Each number is 128 + 32 x the weight over its row's rms, rounded and kept within 0 to 255. Layers, rows and columns count from 0. Numbers have three digits each. The size before them is the row's rms in percent of the matrix's.

# layer 3 attention query, 256x384, rms 0.0817, rows 142-255, columns 192-239
089:151107085073162115047172121095161205148133195175156130147069043106120187162163117158181125138158089054143185150104135198141148176111132085069138
104:127098110105155128133142151134119114111190135102144135136165156171078193090185112131057141153137058156124162140114157116112127141133150070117111
099:139089168138145120158106113088105108094159143104101084136102154164146118154175105219170055184083167127078168122168133069132141137144141153112138
091:114140132133089142129174120108152130104150141132123124087105133093186115164148094173187130101129129111167061120150135184161091179077101094122152
093:118100146168121128148171125109097134149156155137126158106116131157116144132116164160146150154123119167166124167103132108082100106165128117142111
102:117133134149142138155139178121123125072091125098138079140128177093126127127158094146106092059094198083173130124112137147169103145053212138102153
104:136140107089167087190188078134111101116118127092084114092116109135107157140087045158130130112153112155101168079098125148158086215105052151085162
104:163058127198168154144149126138110095167130196137088197094101189086173198109099076108100138159162127107116155074081073090082160156123131089118155
107:152133110104103130184137147153156183207126107153164142135118044097124138114159131105135150064109147126147097113116190101120097100120148096084116
107:083158151092121158128151127153105111098225112130141096157157126175158030159072117100095159150102144156127112104139119151133152105095120155149101
099:171104113166059119150173151093080139135141078134082099149113141111149100068123114184144124199182097144172192115126178111147104101109076155094117
103:094132115096147141164105116154150128208123188115112146121120203118160099135158086130118099156159149043196209152069139107118156097145107109095108
100:148096115114118124074124167048104173086126096132139134127123124129152132078124114091144086081123082194129156135134147135166081110125146148122203
101:064105162111158155163098082085113126132101071122168118116139183115130169108186077116091159139096169142132153073166073144109172186066068124139092
105:137131062141165093086127124114180101127138139161114091151129112148141193059125123193157110123195189084123159165114152128110059173145089144080125
098:144123120126074131106150126128101097129187103055163155124153121080101172156086105121124154101092122100139082154178147192146177112073181152171101
105:125176163163137123114116109161100077107130168077138102114172080112126096134137144145195135120125109167107136123170073117141093133125131127149201
105:190114164130062105070066105165106156117133163107131149148178114197129139085136081106119185054171103108179105121145161166085129127077146126080157
103:093117074127109130129103116184110045163158104149158114074056104164138136125096103090129177140098104101191148163118061159154116150120117051095194
087:120108082114088093162098145129107117142180138143162097121177140156092119127119155140081166117148095096131146185142109154150088127125141044136142
086:152135124189156076132146182114170193111140129098145107121144172168121120150106116115157042159117157079104162140141145017094150140155094149113179
096:090141130091055133145138138155096087139154135065134162063131153129139123121108170149074165109171103150180067135067188159171126123113075076150135
083:196134106100154123141120109097166138153094141086081128123128115135179092078137071149199187129172095093177093094091140110153133127174158134108090
093:114103130193148082093120114099121160155107117121108146204138172156161095115145151052164132145086116172153158128162113094146146079051132133124104
094:058150119203107112124178135152122038133088131150131101127098125194203090116089124153069120104173141141156183135072149163083136137126102113118153
077:211031111118128091136114150139151136124167169147129103157115141140111077195177147129153138215124125132157099056156136100187088158134136145142128
098:146147105057127180111121118121134161241149129142102090068093105143104101111139069197102151099124102135110111218097146174149139154081119129109140
093:099137075105118130070144143115092121132148142130147198153138109132111122154100096139115149132115148102088159157068117102039154096084114147157081
093:127169078156153137182102117175156113093071125199146130122121212136146171137097151153120097206126096127122068082138180181154122145163134131121071
095:128058132115116131099137160165111144118126100150129116189162120122068141153073164098145112198125143120111123110125142140129147153109085145141128
093:124048099151101110170165113174086092108142094073130153131190090173149102119115122147172092107088111167202113125138119135209098145134085159136154
099:139167141119134137186126154131163148114126074175139155121149085128144131084123097134136137125166108125161122136132129161127145093156143113115178
097:159151101125091122112131150182106145116151124102129174111130177179090140201136065107131096138170105120115138183138152101092124152150131204117108
099:124135097148128134042097091153111135174091056106133113144149176078149146113078144139168110145169078151143199136153138144119090131168073147162100
095:137154154116170160158144174085091104151066136135110098140080111088093150147138096089159160191154144149137143116185127132118149136167172125171125
093:116116197132144136127108235098148098109132097123157114128120133100117089076110105168085120139154131137106194129144148082075159111170137160171107
099:118160149179135161105118130091134148090181115131072140141156114044110106157132138121154087133137150139143077143137109109075127104084088152154154
101:115183110103106128161142076177095104109094191106087074152126115143138110127110147113130083118095139107148115084145131122122127089170127126078110
097:115121096129144130117149149143119187116092242131148094081177118120148097098066181114106052171079075118166128098105131116145068170112136100147120
105:136110129166145171128163183102115142087124093177117169162152139105077122144068083164112097146118152123079116144131088117078150134127095139060114
101:162170121167118119135128139120139105154104080149181111121147104174154141165130084142102084132112133080114179176153132152113111144129118128085158
106:114134128180148138133113111108105112097179103154117141151161103121141129113173156111121125129075087157102140140216185155122122186141108100199114
107:138077108082085075153181128109150137160119108118104158131162098096137110161095116122153126114120074165136135167138107111131131121160158134125120
102:124155125098138183138171161082084142123115135127147214137145119133118140103103117139098127111167120096175189080163125065161106158125117186138086
101:130095187100119152109231145113142177110108142123187133134127129222114096123164143197099107117144106117151158134149107119115109105128098135147169
103:123129116164147082140094065155095145161078153138162147145127118126217149172195093190108152099143126104129125111126150122111088112067110137117124
108:130086118161131121135130120126148089109131118090091153150097130112112179113076164076125127213093136093135139159184101117120168167175110163097109
101:114152046145054148116167079146199110164120078093111099165064141183125072162129074200140143117142120211130165132127093104143152145136120121116127
105:167119143180153116108107150124154088130107172134125143077096197179139109126155147113185069167088131137146123144154076168100213073111174141031081
105:161074109193088045069104093154160123211167139136098116124146177149150108119112110118108172160151139182132132160158139113105096107098146126168115
101:148151090156097135151111114129148120126121195150174119068131121131118172150119136202128180159090169124133099125104129121161150121135190084161076
103:188112170029140160068127169122150111130144178121104166118113072150117110140074077179131171148129137146151093142171099143131146105076128112134147
110:083094141122101158191076189140137113092157080134132129157167085080145140095149134134143125029132177078141054081133070139146121139096152136165122
105:138186139145126113111172073165131144136146074132137116147134094172116163076119162127143091158155066104077198098155042164177151094090071115126086
104:146159165111152155122157150170147095129086120142147193094151117111120124133128116110176133109156104177128147084165108129136110081102170119141120
106:102113153141155174116085098089170094151113137111182098120144123089166146118147173176096099099131152148140132139144146144152088123050145146134082
101:165112159121085144079126144062116201093145123124094123105182133110142121157129145135112047089105155110095094147186070126180128120132135063164077
097:111158107108119108113130096204156056140103061091072147117111117128103149062169108115099115130110132166080095158110127126131123104194089128159082
098:114112160122130097134085132148175158125120148106108189146165049181125184146094127011152124139116056101151115164113163096158136161185111204161162
099:137106142178094169093128179084094167086128066173137161120129107113102097149120189121100111141144122129104077126128185136140061067133156167133154
102:069141197070107124110146081159125061174128176143069166115097169115117106185118125181121159147129137139072169100104156188138125155105150124095142
099:192167156130132105126159086121112132135136200146188104151135136091107149119164144098082173159131102152098129145183093128141130075162079136100111
101:145138192137073140084131146181169139156150201152178132109138147171127120105147121106112047124123129162120150109109127100117091105129123108146135
105:202170137184108107089207122114103103103178186058123195110074136128122124114067102097134167131128127074107082107143137085106146108142171069151155
102:139112142139108091131107181056151150143152087077140173098123126121134094180081161122086097100124159148087110163115186104079135138147150179148136
100:124149168106143127123162110146144113142170141140138155123096162142148189050097132126118140125178109147199108140144052064126098134125102120095073
102:071137115133092125112162138067147147204109175173136139126136116142116169115080141113066140080109159140081095149077113159100123147162084177125174
105:211170105149185090155093141121127147111138099085172095134127137109183088112119102105126110111153074122111140046093051078145097112148124189116132
101:125133138081159128153176124126136092104123124088127160116089169166099107134138068120130158120164154126125156081108136164179089138119134077101117
102:117160069158124087102131162118115147084162082115136175111133119157167106088154178052124126127141124076129116106122068106148093115131156155078150
102:144108100136063141122079101145143065137092086128069129100134114115147123141149084107144167156094138115148139197084154118143115151071107088123130
099:097122170151133167122068153090186063089092079079139142129131119093119130118166171129089102143159064208100140113116134179121136139178131132121166
105:075126094121158106124118076109181131111220127110161091168146099175170084139108168097086119094088125068155092158155099108113140139046118136084159
104:042179089144224085111120129170167134105124124109182119138088168099123095158177132085122065217140083136122172143130105117092125134108086121233052
107:116137138154127121113101131186074103134158094162088141100141186136137104201071128115141157158128148081117159123094154141120101162117092147109147
099:081075134172101179115112137091096151100137152195115137159147134130098146163114120124130110114154121102140080124182170103120157107125140092206114
100:136118155132143137129155116132157166112139054137163152140200125162089153070148131109131151212026134126135148055108131078142088163051149176126178
097:111135128107059123116181109101084131177153094106121116098168081121093123193188060142172098144187153098141167108152170078130111128127156111126095
093:054129130139142179133186078102150129128146134145103079179138119113101200125068158128127130096104131118114078110121121133137140086047184146093133
099:176187110154113120118153070096137063162145111145061154137136115110136128129130134133086141121130116129089156115109139131143163149146184113114142
103:106143201120162167153117108147099093104097134117102139069113145147110125099176069102153182110134126104120129121108106153149119150101111114142155
100:061101085122164121093079142128201119096092131161134142145185132151159162057104115086116098106131141209137192155101161142112096076059104141203106
107:083122161111112065086148116074118093160141139158109165127146124084114151139122115121175083133128075164070113070125165117124065105147083148110128
102:191118115093134128092111147179117145086160088126141092119115102151108104133135125148126120101135184171129126156078105102157188156102132129166140
099:149195151065141167111157151139140073120144122120182138172155219106142163094080106132187161089140128186163122115131111114144124169122150121122122
098:173136122138114165101113075117136153118049149171116171109106168092059178086132117150088118138143129123181124076138184124103148142104052094093125
103:123047123127101113120115114129096079120167181185130117152145098151103060144107144101185107114169096094150112137146103167097199067178164198133172
110:153126130134098161136072124107067145135110130157142123139102080115118117114121165177148114121121108136174136125060122082107095106110072075148149
103:150085100116145151070160112111129081136147067061128111122133153088154132137117112195128169120117141104082098084103189167097070103193097101155033
102:154151220115154153106116148240151115174113102129153145095098162124099139169154114146093132128149174088187155166167153101133113157090084069140117
105:065084098141134093109120160176137143107129069197147108128086144129123092077157099124108112095128185158153086116046072133106135126168159168145154
101:129100137149117076106116173126138139177155148124041119061132180137078182116123191163097106123109111106194110144063157155161158152088111096103188
099:132135140122107089135152105147136160125113065122138164110107105184093082137116209111143140088112107119126086146094171147100090078129178113078064
104:115075059127076138062179141157142118164181144117139116135129126104130141108145072112115161164088133168147152128150150092159133144193157112147118
105:107137136111118113116086116171153120110116181114134124113130121169158152056163137165157147187126147148143081093166071140105123095109111134133136
103:114099143161099146123149118159100152094154132079155104136046171156160134145094108147120122104134152194102171091193134134094150129182146075141077
101:108065104131108165134143156142159115036139135127112137127136107191137111107164099091109178108125190211150132158115126132091119142142113094133091
104:116139130109128144110157120154129136128077124130165113181139093081114139113082175122157112105201145123114094233103150096117138133093097124173148
102:142143137125067119130151147120068142159167147125130102139090130131133168093198104141115113131143138120109166137077145120121124127106117097130138
101:156154140098196127115103116177121100180074098064130094108139132176166137197128142172094119122127104136120077144075127161156137118125083134100141
104:127138201152170089079135109079139178172114158086131152143148065098074090080137150114116194099136149111122211114143183100098142075149130154118087
103:139065115151105181104173151113124115118070153093072108127094171090152171147123147164082123173061083052143166149057134121106084091095138095147128
098:130094112118161114177170183141068101127109056084119140142189151112099167162096113114122096109108109156149138159109203157131074155120161123106127
102:140069202131119129090125161130154136159159144100220087161112110132155119099115108126139171102077093116053137117141127105103074179089150088153056
099:156144172127129155116181135127141094100103078133126057116131090129090177172170125146108105056148145112153158111134102116128105146126101123124073
099:146114205164164128077168133175108090079198100131071072050125174109103119145167117140162127127120126113103087191150162136140127092058150152115173
101:105175180122207169148166182106106169098133131122125150105154120101033150118135112144112102163132125154179099097134102070142088131116097085126144
102:108093143154089131146096141127110119107146096109142124140142140138087156114157105123129155114162136120172109146103104159137125145108123116164122
103:123084102130147150162128128149162109121127065136183133121165090153127150101077165179113139124151134143136147118089118083116208120158113082140120
104:108151101077066114117163149211157068143133170102155163147153068086126114119119159129169133203137120137159125107133186157114131125094138127053190
098:114130142081105177093085118161111040145160146160139140149121091127090177172146206092173134133127089125142126134111104121093170216103120180135115
099:126104124066090121220150108159114147150087072118180112145122137063107111093097093144137120107131147107133157187160106161109095145153125134122157
102:162110143141111110112119178109133087058157132102172130122073091164126178142090135138180087145187175156175117135107121096166160129087142144139144
099:086109025151161141110147107126172137109130066119145167081131106093135168111133039135120058099105127158090079159142143178120131122113116129072131
# layer 3 attention key, 256x384, rms 0.0832, rows 142-255, columns 192-239
106:111098107107151180112136155106068118081109154146125177161145175127124175089111153145135191113119170092108147119137114148050113062137149101140118
104:123139116127208120121146131094147097110163142123193084134146082161044093082178108146127110119088157150077087127175140125145138081143150175104113
100:126148123111124116187119142157140125150111101076092109117147122095111113104111138093125155105117118143102124172113181120150120106096142131085141
098:088066109114126130157137164139117115136077091136100103155142087136114113122080084131064130124090126148109160157148120124121092094144082140067120
101:152120176186154144095108166121081089159202152153174140130142091074151124163108101185114121116123154087128102141152107133114165076124118134124094
102:139190072155152100085147111161156135133116120150174104108149165119122146097112157135111109143037092132112162094166090081068129114136119149125148
100:134092130174142136077152144116061150100134103165154159178028148160121116097137157111141136146108108127101137154143156132156112126125171107112115
101:049120085204156111091102134132172123147106173159147095141122088183133113137083132091192131079087099094140111131083185155132097134173167121081126
106:144114099178107131187134151160105123093074144096106133124131100173178124118146114099171146193093146091087149136123106130124176087106146125123179
104:111120143110160082144076119118154151155121088118115117108120192168147125097185128176175158159090103159113138052025154162103174109099132075132144
096:125183130122098144046154130135101084097040203129149156119175127144119154129150107205148097085164146074157124105110082095124139170141150150143092
100:112129141093089126120135101120142071066149150099139124095110111172116116096149163075091105078133157118100080067155085130144155146122100155064178
101:107120110141097121073123161060126110154137083102144135162126082082168154130136142134143110138115149107048156174092084112124149125148126111144086
102:069127123139155123188093132203095117060144114080092113154154100174107139130110146151088145118133144117158136160157169036131098136144093135195115
106:182088128113118099140144113079116079049114120101064156150128146174143137124140163091075128124050169163155111157146131135179098146131132099154089
098:120146103089131101142109198183148093115031146170125102159121163156136096113115137097134148078139138115116138100045150106131069150131139112114113
105:158104106101141165116192109045106150123137106204163177115104161097114195144095116101156064184099107163133117059110173146123116104163138134110146
103:061143132135137155122105102107126129137153092064157170165156144078151146174096144156107083069156096098096151140075153122141136146165170095119147
096:081177103110109117151098082193193107118129154155154089133142085161147111054142158106221131115141138137128182149077162114162142144137170124150153
106:114136136101164101166093089128143085105127123084174175161116135174085122118202131164189104112080157133132114071081143129146144092156113079140121
083:109064101155077165180210106136124096135150171161139101123115086114087180097125181156122143164150043142123118125109047119146124170060129115187167
104:083144101124115135119084124175118125104119128110088093136133114152186118156089122081202083078162115133141162055137132109131128161099106206100159
086:090131101137128133088085078199181096152089060107121121076067113247096093102141119071122125117200180139114169183106121133202124127160186138113172
089:118146121093137061092139154128191131102113131071139088084141138134088153098123161170188145176211076125170136102099125111155086138136126120110113
088:133165183127062076135089108124123124136064159118220070096149161135124163086141207159130133134115127120118115148112111087164093111098129130211160
094:097146145111147125082072142151069149130151109188134137088146105115119157137126137079142141098188079156143136170116096175088128128107104149139172
092:133165117191114095139126055157140116145132151120076121091134112193146155071164149097152211159139087140127102115090125092136090164116125131096137
094:134115059151130109106096101062151105071111136149094114063159154152092189112193127156110064066131165097102104135092150125108128116110129181145124
098:161139060081106158134159173115111127097173126137154125131100122166132128137124124102137079056135163160101170103126082154168119131163159163201145
097:171168096165186146048143122149178121172148165135149110119049136128172167109104131119118121032167110138154144122156098188099139080130131095110106
093:090157144136193159117129117192135139119137116138112133099164149096140124141164123099139123094217103064148093145091130165163187104106152117122117
101:136077083068125165122110125117133102120124100128136096157087150141038092137171061220154130103192102178185097139135145114160062045104106160170150
096:112116085096130216096105127114053147126178149074142069165106164062103166118118103188128114116121095146148139173160146126151195095119142058171048
100:117147191153134146123116105122128104102144101139106104094162067189095150229146107147132101110120094122145109132145136113184111175113139120132138
103:105136101100133095180123157195105106142122126127103130086034113085129083115068053117128108104101180085142132146117122125148200193101166137168097
112:150123148131138119121158159121152185143147140154137184103157083126126102104126197107069118141090122147125156131125133074099102121136067151148121
099:103098136092123115168131167139153058186103064108105194076099189165099119106081105146169147103132136120172183105098155107166145132144155153115098
101:086092134150081112110156161096117162109142102133114109136161109126159090169144167128130103095077205102113128158168189150087145179097048126098130
098:159080117148185116170088104108092147186169119142124135096107103146099145107154151128074130134161084082133096151158132138084107101164043140134114
102:092174126112133115126090097145151127128135170059154133167098199130095111161119157131117095086152117118136077095087100194178132119127151095138133
100:134082123124152183098100115122189137131189106104133098137162074103089111126169126100112176170126124113140125082104128079140098140101133114179114
108:156121158113159100152091195087129138165137116118099153125117162142204094143127138179068105166116122107076107069166094099109133095113099172116166
106:151158139124204106083093145142069125127225221104108106156136193145191040147154098118143127175179118078145130107172161141095131210128111132134107
101:120170162163141116129112115191084099145080118145143078148101132125180117120124130114118105149125101191133087181074092142116118047119110115114135
100:096099175131111148130160113172115117162134109157057138098128145113173119026142211130143132113135072154163131116126113134127118153192159159093133
101:110158132121063135163145179044160088080100143096129119119134112140146126149086113103131085112116098090158084110206091122100113137109136085113121
102:123109169060123210096102171154144127149132100128130149136135125163108133105120130105141073073138122109120171108165172125121135114119108135117167
101:194099112117157105127121141129082107121099137141132090131170130081136111165174151128117156091188171112068106172167168130177142164115087134103065
105:171061147164104089159119141161131116133194049116121107127131139133111086056110085101075136144143178170101212094141078114110086095117169197070152
104:170146154085087148123169113083146131109147118175126130191121138109071169130130148159133152197125131111148114193102148128168177155116147123142141
098:121153162157139149179099155123183116147134154177154100171165134162121163129159117079170143091131063179119153134118082085075151096094123128102116
102:101104112168151080126131137099108150168138124143202058101112146174131143108110184105118116114191115130118102143118154159130091125184107095117161
108:114163144110138124130094154099094176161107113130067102089151112068079136173131149103141116120142100186128149119169137109128112115165143145163143
105:150105176186091113075143107062123103167095147083041126143141143177129122111127075150072158212133177176103071072164172101120118112169148204160167
102:108144033133175149111102165126082165131121148122182130171075115092133115094116162121113152142112137128176129124107155138154144172102110126090054
106:140129147094154074083091106089116104174168137151085091154062134132114067162121092145132139115079129093177094109127136136106185108118087123117100
103:073158123055185147114132162093181141175151107104120089134112070139086168110103163095184170114133069113165126147105090124133138086093134095152161
097:159164128129162135088156145093073149069153154061131065157161115118155144152101129170086127174115181157125111106129152094141107082132125151114099
100:113110144135121177069200070114134179116117109175130097095135086105156133097139112146091146113062135189111115092132170131131112124166087048133157
099:167140164130126061103128176138152121123190112177138156128097133126162210112148132139113107146187163125131134117098129026096164085183148085119112
098:092101103124143127119091157143123128049057136072115143074168133139106176142092073108145054140094147108133078194114126156142094147162100156136149
098:143107111093130135106155154086170062186016080099105161125081124211130133120126117100154094179083085142190129162084136152176090071110062131105126
099:138120098155082110131124119176128121105077062123169131123148131137126094118082130128176109178141116077073118107144123109138217135129133136121052
101:157073110111151074135132202125151135129118113143190024158128124143108131151115146139068119133122089129101177077143130159130128128160099115092141
100:132101125182115120137102082168112131122134088125177136114127073115152144139181122125116101123139108172122117141108107088146168124115100145107148
101:154064163151224070162162133096058186149113112120173143162124102119076149165119200130118120103080157141195136115178109153118122144113113140120096
102:163120111129166111140135120091125129109109027083134078136165110106208139094130118186150178090140105123120087109149116109138122121105122100137203
102:103116110128090116140103130160088129163177121103158090129127122122203089140098058157069085121151183128148163192126156115103173161120054121110135
098:090060106160111123098109126122106159137092120095120163193134160118191149176152132164114135146115189107077109123089148129133132155146128229141153
099:145120131167142142170109146173074105088232141160111159177170107113069093105121121143142096194069157119126181165081107103166103150167138101118129
099:134102160164156145095151123117097087185108109135124193127101134064108148089109161134098140082072142115116185154208120165065174049142118070157113
098:169087113139154143122112147085164131150115171164150068137127104120117138165105121127173094126181128071142169117071098100137107094117152115115157
104:084139112169147110142153166121134139063052125117113105117112103117098172109185065132147159155120127159090107121138122180135111095137043080132133
101:132140103137143138158119143177122137122136108148081038150125171156110119170151123123109149124101122164189161104126072112152097054131092213082131
108:140185149085111130152190120166134124173130146130151050111140133107131122138133140140109048131112115124141087132131087101103111174173102121149105
100:143121124093141107115122130175152143159167117116124154126116159064180146124097177127089100170155132092121155211150139126117176112162154154187109
100:128079119132109118099093070175121094106083106150154124084118092124115067150140122138143129125143160149151122133107122133131112096113113070124123
101:092099152154101106183102164134110162073143113095130124091154143106068134099107130085148128102143098118085079133131091173105125154123074090127119
094:095125073158102098168137169118112145144112094161105131132063182123153113114129145122145140117146145188132117139128172096148155150198084136151136
098:082121149134090185122132138085123089090161127099131151159146152192137134154114156086120140090127144191071165182098095084113125163109139158101125
101:106139146091152104121096115082131137098103121094078131143096063134124121157138138123085081133116096141125136155189123145110175102189100109058082
100:191129135127112151075136117089085160142113164107138126132113133132124179183119084170129119115136113072128094136133107090125135115130147204158107
104:155076118131121135137197114100139099103159137092160146142092112105121067141134160124134132138127147147118134078135114144092133137097097137109089
104:098152124105120088164167129159094069127155168124165138112164104107154131117144135109125154103139096120171160161158117127108097178155111145176150
099:101121158097131094093095145107103148123096167163166111099106090174195132130137098120179142109184056143108134111140064110101106100127094085115141
100:135114111182164171088163088172095125120179128093198066148100183154090088144163103055178109095100162149120126179048122144129139164064135142135131
105:161151175107123182125120140064195178112128119109132137115105156083132131124061118134099142171067047129086151134106145155120097171190125144153087
108:103091114149135128125150145097158133113126078091112154147115164135115153201112097107166071126092131074133142134132164148123083108145129128112104
099:090149132072177065201097103150137102137164153163112117131110155122139064141126141130141124093131067142125149097049169121167144120139192105160192
097:108183118158101105173141133134176142115070127151109200140103186137122142133092097104089099087163119177137107122141120028147127165095137130097108
104:148071209143159125120186150195139119163142141169108123149154090094102116166106116164064105135071121143114137131113137150157096141109076141115068
096:157087126126115106148162090171097187138139138088127135114186079141105129103109118141157063133140140079171117143151136145162057104176117151154105
100:091070124140147123152135141082123136180154136112152143089108141125134120139145122078063153129095135169143109156134141122118145163206104017143164
100:108138170130156168135124081118099117159083136136187073104149125186161075165063198163164113103170148087096147119141117126102136082142179117055174
100:131143125157164084118153092031092128164147158154156131161152121076145102159080119148155203155120114108177139149127132149122185128144150109132130
102:178099080105126095160135130091122097124082155157127137145118096142193166139111112140138130084126081132146148162169143083159140119146115150152185
097:178199136183061138072142114170156159167099099103200142174074152082107140155151168115174047157138156173093118100147183073125108096137096151127122
102:096088086120101088118164134183165142098167112164067111066100158092135139140082147106146097175060062163152147009135170145164091138134105153164128
103:097152094188110139149093054125146124113068158105119145134120132133129128115076114143144184033098097133118174155114131148139169180126112165141089
104:096204096154113117106115110123079108154124130138154172124154142147128160089121079132131132133116112155130139124148166119124118159168157131143161
101:134150096130025174125106124187147180135166098146191176159108125167125148156135169127173091176159163174211109113114071135158136168104135148122163
102:068172166175146064157088116216135110177125129163143179166124214125094130187056077135131173124162153168094089127160167146166118102172156175152111
102:116121104121057155098101112109150138157076150120115068132097096142161199116092112120094126114142134057159110080143116082163133097165083112124138
103:091160094152161102137104139134100141146121096138104072171117128143163139178129145081126113133123168163118100086154096112132073172141158062063164
098:158084119108124082186141161162139090172170164072149147098083125211149076125124156111154144159068095131094119151132110156198148061165138118132104
097:096119123140155089167140101087125153111161150121104122090126148134149118089192113083075131166125074139176161098114109124108131133163160111143115
097:084100075123100100110111075194157155096114147064097108079073073170155120177150091151158112145112044098080108109135129123158177170126149186120105
100:107163171130082119158136137116079119178117098140145095140136168131123057148145109072130169112145172120132156141164167120196118099097165122104129
101:130148130191087155156175081118069103217106114119122178112135120146088149141165092185096127163143083117137097136081116099101106130130122139112129
100:155111109170153129147072141113144174063112137152112134075113194116102120112123141161085122101147100156091159058141148124081045183069117124110094
102:149164130138153107120107157085160102133123116067074091104174162101161133065105118127124100125121094129129155122099125133133140122082040155125147
097:154124107140158123147132152107190142081098127154137153164167103117159181141148093205121166128135075109145118172153140120132133117101162102109064
102:056082112168031145138128190118111124130215117138125125122160107173116073149124093131166111127201107094181109121156169125162065158136100213107131
100:157147081112130063077134115085092131150107122096118119148080160089137163138103192091110179175103164150155136142156116146109078140106135109104090
# layer 3 attention value, 256x384, rms 0.0596, rows 128-154, columns 192-239
104:176146146139118103140127121094143048115107111088111151148096132170151113128132137122172098135114156121140094141102156097084130125136134114196164
102:123159222144107149152038131090061145196129120132110124081102127148170133128141154141146109115123128084150100142083084182079137172165118137163109
100:101093184178159088072143087146110127072148139155186149167186156125097162153155137144169131144171131148112094147106123127169131143136085051133110
101:092146089108128090112144105091051113101150093143176176128151126157111125218118145156121110118102172140085150085114161151132104097084153089092095
102:142104138107156148113097098153075138106160136155200097073104120109047173108097097123123123146117160118149109154111105119126182133090132169149156
098:105209113147126162194189078124158111077152113162138137092099110133126143100113103093117113166087148155122173108111155145125100116119103177117126
097:115147124115173130131089159046109102096134106183115162107077129168087094151131057128174160121150087112153085141115151137081139132148109087160118
108:156122147142151101142113108169046050136162129142127146205098187113130071162184164167189135128154071164124126071128139151096176105134052207112131
108:146108049113100086146131073151107148081109112115073146139145164146096126179154181147110147121156162162139101124112138124104127093191103148144171
096:162128109056136149132147191143145166130123199192101148134144151145131137079090134137085170125167107070191075086119134161148122124111110137093173
102:122179155049094101150128182128125107166143150127089130140105111116120133140140145129177117096115100196104108130142148130143113143174099144082176
104:132167165110105080147087199089068136149126095092113107128075135173141128106118094082116115160109156104138165127158151145159093120161089109187071
096:195123096150126171139104111128103168121072153086160193107066179131118115190134106138134170143073151111065178162164128105163098070175084095125084
099:129179103088153118143097068140084085074129134180139148131061146081146147101120139208201063105091137134143072127144137108136102100096140040131115
104:116178156123124141105134103141188124100119148178097036168133194109091151149108144132114117112143207132080151071137181138173164136134130092152071
102:098134110089139127131154151192107153146171186108145134192053205146034135113141188123155076140128149125123057121122114115128134108141147119107119
102:086159125106143111148100124120097127113155113168081116141162089154144083141124141100104101098114117128122110172166150170175119136152163094116143
105:176128148106116085138129187140079087182118122136155154171160140144116116123100145116122118132116112148073068047123136147197186105084147151110093
104:137154101121147082072147111106071102146103094138080093101114095156103202100161098113124148161139150164132117130164125114121096104152167131075110
100:128146114210106112124069099188171180124087147105105106106171225153165163082129132154178173119116097099075148079128150107091146137189140139146148
093:113144162092120097142144118136104166146139140124140166137150146136092107189117138138121116117134079168122171161145134147074117067113101160122182
101:152098129153157127133160072161188167141089152101107147123146173074094176169122122113135078120100172073129157133090101166116089104149146047170143
104:124165125109124108157180134127130139148052050168107130129118135130117160151121110156099102136086090100134097139154147108153149131127083141135114
100:188135127159117149123121099175130105141155165142134189138107107132160152107134106177167139049148098115180127182187080145152096149135099162077124
102:060095220104160144141149103131174156108112183094105083172110135115157177107106124113102125185135115073125135115145116137068123146100150141151114
104:129099086165114113171060170090130216144174132124149105158115128116177127128173196110171088121109151156112151143140092128139132100164129119091074
094:148177127126124136135088179210163143131168089106149078086083163116133131102064164171144105143121073150095121081155100072102142144160099141138083
# layer 3 attention output (transposed), 256x384, rms 0.22, rows 128-154, columns 192-239
103:129101146086138092151106103193104120104115186056162143140188154151139137164115091121155124120149105170062186105093117119107183133178152149152084
105:171122077154180127149220151083141110114165169177139158105137136096181105087137116106093115120147144100103134131121149093147155122147142132147164
100:118099110113107169176116142153149148171145122121094152139104107162174077170101134092121189087100168093138136138126111134131130053144146153168112
103:122129170176160157106145142165146141158094149108094097096117044160145119097152168168105168109162108188171159093179129095135088137131135140070141
103:129123136161106095128140141059133105189072135154119070214105140151155118108150111107170117077068154142138142185112126118170088122170133105177076
096:163125159141076123139116169091094140134172059136107142104143164125128166150122118150146076148110097116157111117089083102190126090121152125121142
093:130166142189139121080067141102154146172100068082165099135127160103124131131143165051122118124134070119143139123171128073155021165160125150123112
107:128163167140088137136160168168134108131116185122177114169162118195169176105103135132135120098133123086133106163174131103132070204091102121135149
105:180109093155148159144134109086074158143132052116167095146118103114110092077148103075227061100096144153134139091107126120130141098150125124126062
098:196141132109109098122172114160111148061151091091101129110152123166139112149104177102111080068061113142103135131132108158110192127115084167176089
103:088182109090118129114074146145128100060141131125142140082207110177129149192094114096109142144148142147146114100123171149169134049138134118115126
104:122092134134193085125105108153115119137102112160117174148142154147158073135096175128109168167138162125108122124141099084133119145125116043084145
098:115084081171122112095061082162108121100174175110129165128115128103147210073105087142121088150093156104159094098155103120175162129124094138069116
100:079181171115106182093144149142169154071123124127093128176103143150078088222174207132124119119100089102096138129130096142140130093123048162057134
104:134134165077126117175092156099140170085137114112168144104089122104158125137105118136133130132088098136079161159171100104119113142112153102104174
101:199048149144071094081125177140165091093114149137156160089168095190158099143194051153104153119152127138104169122143140125083115125131097147091152
100:079161105100136173091139079160081097153126109161148086076108111162230114117149180105158134088114124124162137145106138126110114083112104165138095
108:112099153155160168128129146124133129075088173132098089129140053105143159138160128154175140117165156136196153207145087170106099130112154104104173
107:166164140107119164124093162128109153150110166194141163127144115126158112145141143198088094122101143089134168127053174116104124116145055117059150
098:162136120068138228119156152103120076153172151185140188141088088150124179166148117109084044147071212108143115142142119126087154149072112184113118
093:197126141115051174170148145096159112125097118142091123121155165143068084122152137156099140162079153130101143132073139130074132147155080095141086
102:136149123112159125107124120091172147136131161136105129093126050126152088054146059084154140168116094130124111147119144147162067130107112218133126
101:129151105124178114101103105109095119145160157170118108102068096173119165047156087128135132100186108096131089106149107067149131190143123171168106
105:185106142163093137146127103105134130106106128130140124132125111140132170169074146148100078135127080121139055089128158098114187111142151131139138
103:133163125124172094094140080100165019088121099166150148136142128162095122116180075129144091166164140175135139160099105061110194065060120119145150
102:079139067139115170123127149132107109119143095128115097136147119094144114096048154137062159126086100144130119096134090168169192123155108113090104
098:128159119128080120121095061142124158131156139102141132157144102058068096131163175125106128183097118115103168067118089108149141128170127114100135